{
  "attn_scale": 0.177,
  "bias": "none",
  "init_std_down": 0.0128,
  "beta1": 0.9,
  "lr_head": 0.00773,
  "decay_shape": "linear",
  "max_seq_len": 512,
  "doc_mask": true,
  "train_tokens": 81780000,
  "dataset": "wikipedia_en"
}
Each number is 500 + 40 x the weight over its row's rms, rounded and kept within 0 to 999. Layers, rows and columns count from 0. Numbers have three digits each. The size before them is the row's rms in percent of the matrix's.

# layer 2 MLP down (transposed), 384x96, rms 0.126, rows 365-383, columns 0-31
080:528530444484477591418465474528507534506487499497537533521517506515537497576472481457471514509575
068:486469468556498497508421489470463488475467522530511467493519509528539451451404580470454530472570
030:507474489510438465499514538485502538557573495514467447508509549476486491486498533498495431535444
080:538427451546448482526464430536527470534458415524489468508468481448505514517543489503478536568481
076:518481455527412426433515497508447483499543560502568541499506532549554531476570510422483515533475
073:541492473477530475498396529421496480464476441492552517491546457456512458463495527466504503521491
072:510485489491481546463473481585480467463479496492465520532538444549591586552482487482511489503513
077:474472453452508480494484501492504514569478565495524529471512479578476479577455554524519432522543
092:487500449526467498530544448555458493498453478540468542440544511505472514443544534463522456495529
071:482474483601482492466535448497548479538525473520508606584436452508502508506618518477480454527548
075:523464478459532500469421531513487421535496549503478489499547511474496486463491506477493482496513
083:410487514461502574461471446465532524456509505531528501481505570576463478494571524524444478501588
091:507466520524415426490453490596414539453520537560526511484488479510501527599498483500524467454497
096:535472461445536575424492469429501548498505498477534500488422448549482467573565580483511517427478
070:545487429430490501519532550513549511459569435522455432456531541546530446514496531500542505429503
086:504542515485469528501470537529508436504543539530428495423495520429463471495438488491560550498486
080:495489472531484498496484539530571445486494447488575492459548525462488531539484540479481484509477
066:403523485487409469480530462537481500491597436511509503498497538509507505502560502482405523485551
079:543525538537490490548379463588433470520511468535560499472558470504503437516567471499445507511569
# layer 2 MLP up, 384x96, rms 0.114, rows 366-383, columns 0-31
091:472497556518538520554483498478487497414467557542446483480523470476547461509500462502478515483529
046:521507555464529507547453570474519551486522515478530505543576493477536462518483426512561457532471
103:549499602497521460582514544434451545515481513479516437529486488463503554485514498516533529521451
100:492511532471518470574425528493552553539546482495573528505537504534512491498473535487514511503509
097:538525524538461585475461482492546507454584469493554493498538513500458462485569477546527434481499
093:510434483499563517603485509433506537482541531511507510553480503532460494508483525478488497521537
101:497555511430505549519496534505495553520478571499434501546514543538506473550515515544453385586492
115:522442514454483467530499468468466506559533534388494470462579552529477414481521469562545550479431
090:572488520503467477565459509459486507557520522457540526511529450533496444414530427499576477488468
098:438432506491558511479468490491421488550604549481526469512465503506482587468528538490534462439498
103:500490571491489499598452515438467552525501472445504461481557515485535378509513457509488493444498
110:456513592540523558476516486543485526522490603523516476466534551546475538516487412441515533507431
120:539463563449582541474497492425516513461477505491526435539513503526494478472536435570526532493465
090:573469462533554544520527476476522545458533497473579473496516493586462462539575389509497464506509
117:521558552446463541453531505463494517548467539423428434422481532523445554567510452528517507497464
103:457479495437492480568480581556478550545535518502546535554468498437402541572452485521500446508438
093:527428489523603446453513581501500472513464478458530478460501534559484473488526472512480464529450
103:540449541450458574516460555537499474516462483474582514500533434525520509459501472545532406493382